Weights of a small transformer language model.
Size: 15 layers, width 256, 8 heads of 32, MLP 1024 SiLU, vocabulary 8192, 14M parameters.
Each number is 128 + 32 x the weight over its row's rms, rounded and kept within 0 to 255. Layers, rows and columns count from 0. Numbers have three digits each. The size before them is the row's rms in percent of the matrix's.

# up: layer 9 MLP up, 1024x256, rms 0.108, rows 748-847, columns 0-63
# down: layer 9 MLP down (transposed), 1024x256, rms 0.0977, rows 748-847, columns 0-63
up748 101:110172094097147144103105172086138130130127138123167139146132175088086114123131110134127201133103086150143166121136089150104089142184111110150111106128137161037105100122221113152096077105095160
down748 098:112144105145159172169175099103178167145148126103121097138138120140113139174129135089096185186135096172138169093117120115116158137103146092163078127135164162129119126114152088145199103147121190
up749 089:080178092098171135136139115144083144155127098158110122142148128133167101115193117092096134178129106137146124101145078113169073168139133106143127099180163135160144113075107111108153093121151093
down749 082:117061153132067143148058086147150101112136058129119105116162165139141137095096081116079111136166084109152163123139058128113159170110078133139129067096103159121100128143160171158137163127126160
up750 104:082157116097176147155104103143118197163107142136124096156168069210128131071120076110159138165129088085117090106116144130104122145144154178098090084148099124103126128136143107091166139142060103
down750 109:136100086102104169118118125160143086109066117118171111100164146133081132042176105141138165163140156121181107134134091109133187132183136122135184129132096084170154207150111113118147123105080157
up751 094:155111147183147165091121110137132153115141158120161147186105072089095070147073133159078192185136104137146144135085135121119113137110157151106092107113110134143150165163136129141116149056131129
down751 089:147085097058094155127189153187104092131062148112071135108168085134134176127166106130139129085156135154208149135090156115092147043156148132149168090108123120140153122059126140092137185147148146
up752 106:128132135134141116092102156141109166116149161109087152193163160169131044119149041150116123189151168124191125111086119191158129143172164131134140143117174173121129102084108180135120092138129123
down752 107:085182159142132101153112155075140097125154111164107164116136151118128151126162149102136121172132132119093090122115131075085118165205176177121165110151196077114071087099198124178143089123128119
up753 103:120099086139153116136104131133084127117176155176175115119102141119161079126080055155087166162090058122151124108080127115105153082106075205079156159139116204140091091169141230148119104099093114
down753 105:164107109144105088160157144033147131113146122140132124133122111116067157162176159097158135184122126132116080138108157110127111153177147142205117074107102174162067163087196114110132087111149162
up754 090:127079083106132140152153127121126106126144114145103123145166149170181076153143118125100098128065110157165096134098104136153145167158118144056144206150108095070109164122116109107185146030159140
down754 087:105151175162112129044115131161120176104149114120125139134106115115125173154158127173120191078126136176162188120169135120156161091066134139161114096125156133134139098123146208162076132202161111
up755 110:078155140186099116111123117091108180101124190103122145121125143162066122090126063148102179113133141094197101116095087150073077105157117135102133099100110133144196088149154075170125148083163172
down755 115:125148128103166162177143119102086193156182165107122125122102113134142136124093145121155143176144110076173090081088172201137113118123139143134145181083138085105079101139100110069139097165184107
up756 091:115117167118108190123103109170117144128126147150186099187127161137109173127120115135113139161131131147121095097123111100096192177093174158110129100082099156165129101089141128149141132171091122
down756 085:095120141100174121090194086118092095101146123120081131130087085105129089131153061113110079099143133169103131102158158132127131147135096126126081164156126130112096125115178167170130148157213155
up757 110:093151140123166175176138108110139123130149161114161082142132151118159134072107143157090152161136035153124131131117086092120158128150140064118114134124111130141147169145188149118113131134105152
down757 113:111051110086134133111116154096126084161171082125136103136106121132135121110102096154111185202087143120124133098124174102133120082203163093108084138119120189100107181131140170157119116199120144
up758 066:112108146152124120089128150141090176138088123110131093191106112132157160098138113135121098106116151157094134167115129094135092158093143113129108183112079070090092135101141139139134074162111119
down758 067:167104171122119155164126100066180011148124065106161108112137078085113181103153172070174171162128118071144156142081165152129139111115138113123152157147147142164138187146112101160133134154157117
up759 104:081079119114122084091122095110056146113119173163112084086139185158092100155202103166123136090105117167160152147066118099149120118140172150096195111082135087132106166149114119109156141157100198
down759 102:097185068129115129144150124136115085134101065105162097147141146096148121081100095095104133000117173123131110086127139087117155102101122126184161122166145142128127099119130115132153103120142194
up760 101:073127113111183148104070115101155162123124131145118072120141141093175163143064108149098088156116091129114112141104089074084119150099108086118155194111116121066129132093160142134082107098170144
down760 098:156188072111144130159114184167097122158125191105162149148175192090137134173124121119092186160163122143087106114141117142168117163158180111090133087127159138161097125133089089146070159120132151
up761 107:104127125127129163113034125137160145091126158109166138155149117109195120093107062108054152120138151136119161167148126101103116185093161086115111187111097150128155061097197115132115131110128121
down761 109:145134086148126100163111142158159186099157104109120177156120073141073078125139120153093142119119137086141125196109176121132111131113169097115157068176158159139109108089134124130170135130138117
up762 098:122190115144124104179049177137151113088124122154106092135124164128119138162135138180152098146147112117089134091111153150155103095115115140113156132070043145127115197174115095071226119133132120
down762 103:120089138132103179094192062129129122126110143137177184171149071120174124123101144076115195154097148150152128205153101109084160180167155113137109127174222107144142093078159159164057150162132136
up763 087:108106104122144121104112090128129157166104128123124116111165090154136119151118090117075092147141136146154100144125165098088136197113106099093181096097148135184154102090188142180203085094162168
down763 085:203158144091105067143118204096133062117171094103077157090104152118113084153098138129118119173114174085118139102093122164142134046174167159139086144102077157094106127128107164198130142157126115
up764 102:162125127214113222140061117134126133166106111166185092154150117109113110134122158159128143128050140112155136096135075169090139081144152099105139075120126092096115115113079090089141233147147111
down764 090:147158158106116119126109116122092119114105178125107117156141155145126101131153103184176172141143151148155160086145128193128107086154127076161124148131125081107092180161083138080103054087157096
up765 102:074136096109152193146138089180105127095168111158153101110090143156169047149129169089092121167112081126133099076142119119118170098091153124076147120170102149091122120168118152154131126088168125
down765 104:195092164139173091230130171076100082127127135146152155091119109089173135099098161085101117093111175091070100109061144135157104154148111134136149148114132136133097135187103105134162205177133098
up766 101:122121101158149147138138124128130174161119168116119127124073156204122125036087122140121152128161113122174149146089146151126101112110119164152137093102071119167109174123122063122108089078052109
down766 099:125136077095098125173091111122072132145120089156126092104191184101129166152129118060173168080092116153117150169093085132118167149142114157067152147101165092155184151119071107165133120113103106
up767 100:154118125156131113109181088135086154167144172147126104193129134125102068063144161144080153128123034117155088124109131160112115104092141120091091138106131176105147094148144146172154144169136104
down767 096:099155128097119089190128128120164096157129149096157160074138128077109171125126145156154145222156130103150093163132139105088124181073125143145082175119129124089075132135112099107099091088138085
up768 103:182104111119144185143161108136069112097151189134143102139167162159128109104107118147153201148125157161117174092143108099182078142104174109163087144152086143130169139036134139158127037185058086
down768 101:166148169118138178154117178135186178142156161125114152093134130142121115110141140160166107204098123119140129115135176129123163163109102124169106153125112121163124126177056127165095097122102086
up769 090:080124092137128135114122119121104101091134135113139179131165128102121082113167080133100156133107079154101073101099104175058127116148114146106128149098104163098181098117079149205108083115143153
down769 088:161129107146109106177118120125148111152096109119167141116082130089063104139092092126133062198117166118163179183130172134140119175099102112152154110099188160120104141166175087042100133143121141
up770 100:139109099152165133128119189176082139099118104132082183075163121133148095098116051128114200142110069185155137108156099141128125108141099163104140134150136084199136133127136104081161120125070132
down770 099:136116175155109135090130191116128091165117130160185095160088124134126133078091116184199097177089113119157144159166132092096147145159147122117099117144058126144103109137145136101125106151136091
up771 103:141104191187155124116168099086115121136162150169188122107076120139138163083095150099138090135095108214115171106114120122118138162114065122109128088143165088142136162098103108167163160096151076
down771 099:116103123064093080174108117158147117133170111171091154151160126126136108147136080140126104082173142142108103124090113144133178091155112173108183136097054175122144064155124180126176164165111110
up772 089:101110112155205136106150144155178150107149103138096133171129126160151082067088174076162135158122090100130178156164138120099143168186139108164085142148108137084093146122181183185088085110131108
down772 092:133115114146069118099121122100118091194142137160143048154119127152081147138171147113022148126147130136111093122096141108087160129166172088156131166077113100191165142109134103108119117116084120
up773 090:089171102180128139142155104058104133173081137202106108174183167141160114114161120145097112150121101119139091121110157141155150088166060096149125106142120134146141131133069130115146105095185111
down773 091:175103131090146138130065149187116096075089160139112140084131091093112108124049165087144164188084163119131141152088109132099157105169187172146133134108175142132111149132089163158146039149057146
up774 091:096181101160172161138125099131136161174139104110098118183138116146128132122132113160165206140139062069169104126155090145144143150150156156180103117112129092122138193129147087105103171101102130
down774 086:176112119157110151095165113129133096104140094162173077167151054092099160152179176144122098151069226100096171153129168131123146157168141107099148128076086138155132136130085093135134109165143137
up775 101:079154116093131147138103143185088176156120125177140131125105123160154043120100178093052169137106102140115105121069067182106159145165099118117109117070142125105134155162140097111142151222092088
down775 092:101156170141087103097119144064127122127094105160065070118168125151139155152102141126122103130116168180186168120143162177104099135118122125146131117151129152084175098123106052146113145117114140
up776 101:090098130158175159103097177127104148161143141117169125120136148101088142109113136159133127178131097122101085149165122118189173151122153151092135194065095108171117109126088198104122132158147115
down776 102:164100128138187159112131134137180177132077120173071144131149083103147174101131125125146110186111149114159094089098137060099090101129108158176122117121082158145140110151149141136106146109141082
up777 092:119175145132127142107166084158089123173139106156141146104116187123118108180133179141117176109081089170100139116099037119158174117117127201122083143157111113142094068145162138124204087139170168
down777 092:127144076174174157143148194157080115104131137128102111140130093156112063132156099147115101123153131131175126154135176145109105096206102105093152131094132083148134148174151114117134157134113109
up778 103:149109113153116128116128095149113191153114186141132107157155125146113109105151081127134143124123099112198168090119090155052088130105142208079170100127145110121083130116127186184143187110078150
down778 103:140121195131139131093091103113160172121111115116115093075162133181155173190095149194180072138159085096218156144140130112090113122117107106154114149142079162131127108188148140137098100142151124
up779 092:098107151117163202141115113094093112131168154119119139122101179080125134114171134172163175118108083163099071147178117075125109149178100124156100084165055071147128140175103148116170137141078117
down779 093:145135135160147100155191111173130181095109086153148093108168064093164095073194138129098150141065161113109132086071166118119163124136112095172127212107093116144111206127143081163019148131123134
up780 095:049155119070089134061101095143087104153117157166130160180112179146110132089162124076175160145135137198112192076122119133109123092144187127085165093125111125082177063107199060142104139153106074
down780 095:169104170145074072123125103095119126096076200116122157113220105171100126124138084144083131174184150180136101167092147122135103156066171118089117143185154162158088133089179137118153144164115114
up781 102:141117171128138120148094121113134144100083169128082066171132128156050120136190091136097084103068088122174138123121107125083118171078177123141089136160085129105105137123134141133150127149123155
down781 097:093168137078155165102068125112160087126121109143165131126147101064080112126084131145165196019157098094128117159131178168100134172103144138113131128102149115080145189152161135185124069152129135
up782 099:146131155116074138105129120072060121151113140103110144106111133181125106070144112216143145144091099190164171122121043113152114183159189163179155110123167090090190153122075135104118143143109145
down782 098:122149140155149141163206163122113119072121156131120121114066104069108177192158135067050119138119160096062084149167160165114120104131066103111135165192094109083097086168150145134159086105120154
up783 104:138098136167119164122146105062171125148117143141098154137095161255116140081114080143146164161104092140141102090150181124160066156171177164124125148163144114101124057085080119114132104111164131
down783 107:124185132136168128178138045105065121132209162084148152173114162129099140134152182167147121165134153104140160140158170120145189111072145139121140160141123116125115086163106131174112140110149162
up784 107:119129144149191190136096106131108145097087140124182106145126133172114091095188062146132150127128095157154080092142108147125128209096138160142089096127128070112133121101170109093163203081089130
down784 101:146101174135112116115134120147128125120122103107158141094168084149078150148125114107135139093126153073126084108122112135084200122149097132083171100136085112201149099111182118138086091176133158
up785 117:124127134093143193153149081113109166074152197107082160109119181158146121140146107163136096138062135141130080150047114183105134117183121168060132080115137147142161143113114144104124128086114119
down785 122:107124116065165160146107131140154135176038148178126228091130150139183127199108105087182111160099148073125136133100201078142148117175068097150113083101195095092087134106108156124135095131125102
up786 104:107107132141144113087044144144122146108112116162118129103127143163157131079071116102176117123127121114115131083128136098139071167154089087013158126095135159108137123074138103140125173113053094
down786 105:135118141106135099166144088141129155134110099136138111143162122106097087074142099148129061036079178143157138158095139128159158108185131136160118115146113078117151173139143133123138165117083158
up787 098:094105123144066149152065072142135123122115171174166130094043143108133178132100174160137132157157104167132140125112094089076135087193166115057221112118177118085121050130132148092162147112124150
down787 096:139101096124040127087151105137100113111142096157048153166155115150148134117130118083107140158114144156110160201127129093147071159144160144153158178148138109096155128088107109124082077113121206
up788 094:032150117153150109145134141108075114137140129096158152089131128160133115164092154136130111114076063166137137166162108129163133165117065167061117182140001154130157152108150124133115127106128149
down788 091:149185113116143175124085130141163144119139128116101083188126103184161114132100117114141149141160127075164095102096101167140136124126136142110157104088130133125140137126078165109087204131112104
up789 108:088184088162153179066092086138109153162155150110126132116133149106153082095111114101128096126091144155086186177127113052133111147141117114099160148084138109112183156114120107074118125114106152
down789 113:127151146103124115099129124126065127086112157084092127126113127073135088172123158152111143189147118062080092141151183085097115128108105089138154130126147131159128106109138139147102089097116143
up790 105:124120087196129180130097116123167129125142170136128129133086120146069138187093094178140133170114092116081128155155110133166122188152111148158060164181045122125104176095093137113149142137127110
down790 099:130130142160099119135124161180124118142121129087172174135104143114125119096174113094109119059143116108148147199135151124154138085162069185199161162116126093112142125147148150115131076108075076
up791 102:156168115231156172110109134142104102108152167143120132138164124116113149122091096160097064175114161101105143106091119118118153162125099110153093123164124173118121155123139113140114140101137167
down791 101:115062082143117120130111139148169130130083111143107092090121059173115169114137165142151154186139142102097078088172147119150096106116164167127122164124078162130130117136108150136153122085129117
up792 098:125145054104132126137140142063123162088112131160129083170128136158144129099119214160139126133094152194064162112120099155132125168112092123093048110132153133151117131126075173069160132121082183
down792 096:105109098200121110127103174130103132107089149172103152110199108098173121184116153118112132194112173114110136134106147091143084147127113120149125198109129151152107159076144103119099083166151160
up793 102:169118099151143155137137070118151152148119158162104200084128173169109092130111151132138169137139103078093114093093096097155111129136178106028070086086135153127145083120153051114151173146100128
down793 101:137119134155138094108143124094126183091150140115149105124158084158079122130107120067083123149095120173110129160146107156113042157124113128161171113158081138103171078110132189115148124195044101
up794 094:111173135127112127111106078099156142210153148114169147140145126152142130196192107100118182108125105159114140097141163097101137086123095158112129131125117079168191073084103170119120129153209164
down794 091:085100121108065090088087167072139071088148093083099111121159093088140108094103173118149125104158109158193204172160112137123176131174162090160185182148150165096150147133168105137149156104161100
up795 102:111131050136157194106052086143124196087102160116134151143127127148108118085188145113127135123072116126091121179131041119095094130154087174156177150156151147137162121162144072135106139120158106
down795 121:079114100076115125146141106101085128141171136110123129141125081103192156115073128143159156255076082175138072111103112147165129137102085134110111179136145153123134126096146151129172082093105164
up796 097:099147163098166159107199088153134128107102132131140061115119149132111090132139150110129144128123102129166097088130072108167157128191110150135192159163124089128082102120146110127133115164159161
down796 098:095110169090058033136143138125126162136149116085085113104197178120139117156130120130111149136101146153159147133082161138133115112108088138148069108139136109145127129117162141102115074084151116
up797 109:139099095153129234140079071129160110173098173127111141137090149161176146090110158131116165143081143137093108098136108100145107179163066087107108117111113100109148115088134118117180159126074141
down797 112:139124162157100108086110131128151007150093185167101141086100155164174107109143139073126113152126149120138130112174153160162141132178171141076085131093127108098119131131156115076119166141186058
up798 107:156133113156173121080135125118142171177128156160114103143096095159131137140074152192126123135126106155146141113137136188133134127131112064128131172105122105063162183119145118107164112191120121
down798 107:096129198152091163126103085167137126114187131124091137090165173084065163175174133122122153121123135126101116153111111146145131131136118158166103168131119097165144094140164171098128147120128206
up799 104:108107074158103144168171160118155147098113139129100112140073140199168068091104133134089105144132156117130132135138107165128125144164165159124109148160120068134164099149085143178125113108093150
down799 096:118121180097090157153098086115140136151144189143125115153124142120124098113188117161142138139166095133161128154116133074047135129145122159088121111131163209092159130135121117172159142080089112
up800 092:062158137100139127144141115091161145209079127123163123137091131141153106150126134100084193131092112127187130033122075128162127167119132133148137161120173119151130104113142105104144155155174092
down800 091:100101168084123143134164161093116089103103135075098117142139103130136148110096149133103136145119140138118119110117159131129067127155085156126130139125106107129184092116134180153168109123139119
up801 095:094119095126162141083125176109118139129166092178106115163094128162122122111153131167089109180067081175165107096151136084135088189154094111093143137124122128087111152067126126148116062108135089
down801 091:133091152170145137113130113123179088153149169077193123147172127169058206092124072083112134137094153180117138138185156137158143098109156137121023135127073183095137132108146106127109186149148046
up802 099:121124137124133151138192180031160123135107098150147102126084124130075072133124130242127121152105084183147145183162070174170124113186100159122095191158134166124179089094076183133150087121147158
down802 102:104105062122133068123102101112077048120100126143146078144135114162096164161198140128122098154107081094161155118130165084142093099118180157112146168093184138140121145141098161098080153123130123
up803 102:082123140161126148069090135128130150094117112159174115092120114115099123139078132185103109164101090170205104154132115160119152216095100164137118154131133173146136089091058183154168156151105101
down803 099:134111100124151176114171115157134066106133097148162115138146150107157122093149093099094203126177141207086201096090115159107070103082144126125147129145192124139109126119090093195133109123180104
up804 101:086144166117121137067161084080075116122088096129134144137131134110115148095156117130120125133034126094143124146180101140146107209131168083077105088167121143121119207079153091135097135081120128
down804 098:133109099122129105189172154138165080157132159120115166110147159117160193101070139150143104038154188142116123160125078119144150136159155165083094140111183105133116163149147110163157135153170097
up805 101:107084146100085124142136142113099187096098123105123126137142118136141122107135122167116124131078122152204144144198052132156039159098078144162139164176117112154142138129119140144145109144116101
down805 101:072112124201080145132154096188160166100127111103124097161115180103099167135170071131112144155196143100094128150188158143186152117154167129133101142131181132135116176145083152134107117114150116
up806 103:132151100164145102087162144116035186075090150110159118097126154152149082117093171147130177145102094089140148030099115134163150104154128212113142178117079142122102104156132152126156099115175162
down806 111:113136090140173080132117178143156184096104132132118153118155137135150082169146100129076066031117099105115134110095131175144152136141143160105154148114104100103153113154102112089128100161167125
up807 091:144205130123123132107189143118113138177134121172154127184154119082087132123157172110128110131107096155099096126095078108059132115080155169114118076126144201161095046123121164135162134201133113
down807 090:112103131148144116150110089155142184058132103103130113131131154181119145179100085161190173136083144115182147156130180104097102069186146134165142111158121040141101191119159169107128151166133101
up808 093:137099111106155155102135090099151188051168121121092123094139119116142097166179117130130191128106157155179169048123143178149092143174140162044107137164150122145164113068160108178100126140111091
down808 092:154190133130125119071072112205125137183145132108163126062095149181160116145111160179157123111158112100096128139090128133067088105106139159192147174122175139101136175120120086140121163140082136
up809 081:163157073155131153149122161168152127171111154106240152169131146091054086127214134168138102103116125101136151125130086163116100209166164142156126097145092147155139186135158139140205113224123133
down809 081:121078177098141171111113127120120144097132086096101114120101119184150211140112105126107130070090063120182109170140167153128094122089105110117089161115157144164125076084147098136073142109148160
up810 094:100161094102120115067106099054133138082143120143162129116075153106150116155202131118149131148090101088140144097154114095120160187095085162042161143124168157204113043142098103105101131120103140
down810 094:195096166128121119140096062164212181151093153113117157138055148109109149114109107186086139134131172120111121133117100141157224083189127125129136088106094127146106138118158126082164136140122103
up811 095:164091137149125144114190107079091129106119136112118152124086095126129056093161135160124108123106119185120191114171128143123099102161113165161088170171122113074122157088132164178148139125157195
down811 093:129150164161124163135085147123127123117129127141104128122134153053111177143109176107170150156158117171078117159130051127143151091091113166100109132078090134103119094187109127160118101130155128
up812 097:101109046151145155144108172174108154073078115079122167100100142163133000091149166101130122131112126080140110137161084148127087124112134136119088068125138120070132100121136153171213143189090151
down812 098:142168119122098169109171103166145087074142104110131095145142151145109155103137154116116117177111188077142118100060136171101164155109107102131076135138109126124076187107102105159145153118140156
up813 104:113141159128112073150153130153139146115131164143140159126102084114110111128088101147128176153119114141139079096114114141118186103224135063055114152097072114144193131117116124122133102169126130
down813 097:113104139112125083158153119140105082196073087139110146103118151137101152133159108117137174147076117141194065105086154090188123116055172165160151169091110199151154122110172119127106140161123167
up814 097:080145145155156123133169122137092153120123139106128132151108162150119129155164140205117121155104156146126182152086112059141130153140123137096128159097099118149166103106154103122133088103134163
down814 094:038169142112159090085109157129170106121162199110120145199118091104108196103138144136195107111103099094112094152126097121145141133159165106109101134144159160156118143119154153114153083123178107
up815 110:097176059200150104081083155143188194179102147121124135161143088191109088124103134101107141138141098128114107160098046106133114164151153094116128173048146106178190142139162077068142074094115167
down815 117:105060080192096116043104102055124088123148123094090145143093163048144197148138096153095112151133096123173110112106129120127111135144142112117132105138146193196100074091106152109138147148125112
up816 097:099135176138149116112114088115174168137110146105134144198176119117133137122091073135112140144143098129133140071131125169116125172107125126170086131157143109108167134126130139139152201096111157
down816 094:120135080196091148199108155103102114174187091094110122122061118170129139151199105125133102129150187094132108144153105118113104069116161182132152146168114097128139108142120073146120117027139134
up817 110:148127077104163148081148166127146152180095145189131088118115165144056116138182158143117075132108088096116142091077136158136115092090192172110110191076119140139097131126196138086102166154153143
down817 116:111111085132133120113116102150122142169169114185078169168135101098122179150154155132100120185110111172135133072179157176114200194102108112162136178138157084123120109186108212123151124032127147
up818 103:121126143199120140084051159166084130116067128093079135177141186144139122114135059138176129169102126119105117097160129148168156125133095145101124105115086138099166098090118190159168161058148140
down818 100:097118109156149122177138179114163099142155097092141141149116187170116132129097085145120137079153105115123129091129117117085074127108108123066080105132100184164147160177132108096078175088127111
up819 099:168140154159160130080114144105053111095134176153143121162176178147163096148171141164175122152118114126084103118119121108151111167118146127107075119133084160145086048091172111093103111172154102
down819 095:142144178098154174039116111139150134164135098109157114115135084142109107132105139104169134168094207135111149155125106123103154170175130091124082113135108104080099174156058153144120113180095168
up820 105:144096132146179157140158106116115143087149174074105137170094142116092156116074109127053120152109078150150140108060142123092112117138175131150060130130131163186091148130139167161099165110134131
down820 107:041174165095078107157063156216141135137142080154161111089113129192123149158085135122132078169112195115124221167088140047129170152100121100192113114098102138090121131151114090113161173072117102
up821 105:107178079113130132104148141165075130130149132105125147121103131128132152097107095126084187126109137152113127171083144118170086118172146153142132168062159116133101137159151123070146186149092112
down821 107:089117114153141123128135144092114148105158069187143097153126103127142141073181126074074150187151092114158131086125172097135096149070140121141092100068157136211118102171147158135075152114140188
up822 106:151156090191138131099071146069091181078136129217128109171205161176117072109112099111127125118115159093104148122114106161085188130156125123071160149152107182113137078093140076118156137138092190
down822 106:101125141147142130127154181094092115166176191138141082120094108092134134104150149138105115040083146151102081136140170095151119124074119096107138077136159174115098147124080124120114147129153115
up823 109:145129105136121116143152144112088134163089191164100099157176182175145064080170158195147131140111150097145122155115119201083162130146081102108092094056141150051185138121074106159154175087144217
down823 102:145167163125061105219147152081102108106143106150129145059121140084122152153098097160093155060153112172103123183062159152141178111119043194150098109151103090164112095186106159154100124123123100
up824 106:118149068136086121167144150132087132102123157147083039107165133147116140121102105160074153151135102144159152120099105105135150158152053141068132139111067133143148110091153094112108145116130159
down824 104:138153108105153150129121061134145132197174157192177150145118136166116112121105117133139043142107117120090136122126108128092135174127095184089132185170135125190117170152124055085104105110126139
up825 102:117129120130192141088115034147107122127123181163145080150087171135166152132121097134086144156102164132104155147091148170102138108133151139101108140109081145118135134139155087144111108099098135
down825 102:143120138136072152118181186188130154162115110102088083099126084100154124126139134116055163138130140185213114187146103103153146192103074110091136136108124132143135215135105080102124122175105087
up826 102:071129114145114101128101122080058104179140131134112130155137159141085168113107129155156168158089101115122121096125124145153113175150094167147102101135156139164145160080060128174115190130137148
down826 101:171084186176044178059115096156078117109139128161192164104116149088101106136151118122138136158127160132128092121162133162139205112108138205111136128189130076090150162204106136075146160150144064
up827 098:096165121133167127146165084144168181114130163160127199126078128123049149160112119120164155140130101161099125145084105100149168163165150236135091169102066114184130070097124094129127181147085164
down827 099:168113154123092165139154164167068114093135091140143079136112165119079103136147125072157137149127195064170064155142112163155193153166128117110131131120084105141120154130143106092125159119127107
up828 092:108089083153141123114124145098089120145114111110110143168143118144164125146101121153108179132114104099155150146096143136120101148121178158098125166169130138127120155068085163116165138145080157
down828 087:145089135147178112130131073159049136145147163157149152203187093073138168088099083115186128163206095117117119151136120147110153078171155116119112123129124096151144152150165113105094149131148119
up829 104:147138106126153127109190129102082159091110152113116130142139195131151148078135116102083136152135149145192156116031109139163096139115146101154129101144071169128099151088133122113097094098148068
down829 107:131138087162149149185181144077182110143202169167121200125106121063107114177111110107191147100141110127063090124063096152155148110164129130128100142137128111131091058120141121115102157091107174
up830 110:112129104129239140163122090063138147165101135140118194169122092124173137075087098084129162138148138099117157123150136093162065160133126148094138113123156165097200165115076177141144094092111125
down830 110:105124108161195166066098173097111198098122102133135105123101137133144095151156112123199141137135103165164118085202168129108137128113160099108105162171092154121054150107124118133148141112077122
up831 083:105186071128119124101109122090107166163147133089149064171097143097175138163097162062099113122097168102100137172135096062192154104192137083152180136064134124120161145098114167114135104155137065
down831 083:133086136063125068195079157182115146135153068127090181115120153151177160105108192124156162111126089148158141086131175150129101111100094170103106143189106106147126088117128089108117140094159145
up832 101:059160121132140129088134122105126137167148138175132045156134130160101101022122138144121138150115108180182147134159166120146099113116114112132177099044136115109131113156086116114066145125115145
down832 102:116129120104114117118171108205140138144101142157159153120099126178103122119084143146149093156106082164101127126116145114106110127125178126144126123112131111133119133153098189102129128086159102
up833 094:143114091193119138055136097120175199097038145068132181162173125131064109041123081116170185097094135142156120116137130098101103132099146191138172142132138161124128129131119126081146138130120161
down833 096:133148154140100101144178168135084133106176098121120098101098164061181127148104162139151089127139104082115164106156144144144108103116107070135094139123128187124116152068141138148163094083089124
up834 099:071125145205094166085162130118121131133113155158135082120101102193063095130134163125116159161126093165162182132104048105168148089186112149067123157112120142118175103083174127122111132161125193
down834 110:120109127143188113172140131130087164193166033157172100142084123155089109097140138096136109208124139069124187177125112074116128103160119097120129089153117151123161146171108170148141125079093083
up835 099:127137067142166178118097068117135139119154156167149134078068116176150156217103168124102169143134117091075128073113094158098149143124112119144209170196123070102121056123168091139076155159108138
down835 095:143158048120172089141094152093159093166123121148135100154138188121187132140147135036173163133103149081125132086110163087145182159121097119141079096131136128095087109130086167121189189097137154
up836 103:120180098139140156092149160157147156124127145142116124147096115170130099147074147118079128166068111184153184164119146133123065144118164117091134081102101111136152173149135074151104138123145096
down836 101:136176108096087149081101118094136128111148133125130155111177093109068099173146161184110155127105145137115147100121136137008112095112087134138112060054163077148138143183143119081143186152149124
up837 109:132125083095134168163125117141122122124140131136120109150149162129099166113182093127135199157115110178100077055098119076121077134142205098131080111149133147120138145097072085107122082127144182
down837 115:111148115122129094130105130124158093171075080115118069125196144176121165130120165116132144152146150131136095141128115145139062103106179114093081154111153122120129148122170148138140050198164131
up838 110:109142141127129121063134133150111134140123115119117095140081135132104092141152145148160167167149117161149114081103080083153064156150048168163110163149116069111135089139129125135144151189154158
down838 104:131159178142116093181134151170105147095159137177068196126134111141150130121101125123159130148119144126196142172087145138113140163116125095185060119153114192099118153153116091117132141118116152
up839 096:113143094156143194138172016119162119110168131174194171144143120134184081152151131130096116157104128165086105114104051124102142181109094162140087160103150144160167117098125118103111190119087133
down839 097:152172151111092138150141100116149076151135173096139162123078099140105136133116127188123099090210081143105136147089111179075177100140149124133135171109166131097144179180067059131091108130175173
up840 102:113105114142126169123152108125063109152132172176074137149157163174125192188178118164093079125121103162099072110123093080103114194070108172131112078182059157154137095113120166139120186107126119
down840 099:136061161191087122163148137122113088120123149174115128154120154151080123161117118103139124169179085076127155128171152103111125104192110176164118082155143119196105167192149177133100163144114164
up841 107:118161094174122118101097095093088175137090111179152149153107191099103127138169141141134135131099113082073041062104077136131138093145105140122147119151134131130136096098108131171141130140155180
down841 108:137099076140116167102156090162144146141117163112123120162135113182098140125158141142121069100123126136084169128078130136110137147152134153153155132120138122100153181149121092142204091117200131
up842 090:077161130125130124139164052122127131162107176164109122181141055133095148087151064098168153149149108182172166093148078190144106119125196126148104142155114139126127169108145170108152101192118108
down842 087:157090150161157075092100143111121177112097104117138104098156183093188127165160173128160134053092098149126070114132128108127171163186083109092148156111135150124126108059086095060111078115157104
up843 091:138150102136147098125146120137125150172124123173140108159127140129128126136114174173122124128085091114042114126098134148115164150066137098099098136081112125154109115169186188045126130159122165
down843 094:146154132092137059113149121178136115112059040084089127139124099051112052088218088171117118152167154164157174125088179128146122116136077158156144120143158155096153152119147090119124080172144138
up844 111:113124099112149184135123101119154199191114147101109155111082122148146141098138152170172129151101082145106138127127146119116192174072169071158188132132120115119149070114137130107174104184130088
down844 115:101126162128111093097140120147123148104063100062133129047132124147115120198105134157139092143130148111105134074105129116118055134128094092084200103068131103155150139147068129167181153165138123
up845 098:055099108110134139102131162074162117174139121152150097174095130157109121122159144187082104153107166130136171138156099164113093129136136131082171159117114161066133142083170119103098110155150185
down845 103:150119105137138141154105160148067149147126131163170097166110100083136193152158071142087136108130170118116068181189128064128130123128153177164176135076137086052138074128054154109138100109104114
up846 089:083155098126181120168075045118138156091144142167106123108088137106138131139083073129189144151154114061101119093108093175090090148089134153125152083160134137093160155106125145158125131165079145
down846 092:199074079151102101157157110133095140176137090094150120105154096118104164117082131124075053139074116125127206154139084160135173125130134080137139117079157135149125129130125092130137158187131138
up847 094:113150125168155166091123115154147134128084169189160112095077131132171088150091094141047131128103098133107156162111097125110136120058115185059212170140127160135126178143141097154142160147140173
down847 098:090122131111105159124163117133122168088110079130147152183154095151108139147149147136132109053119099103128051126166142168097114106146159146141094096090121065097178111161098121131137133129084135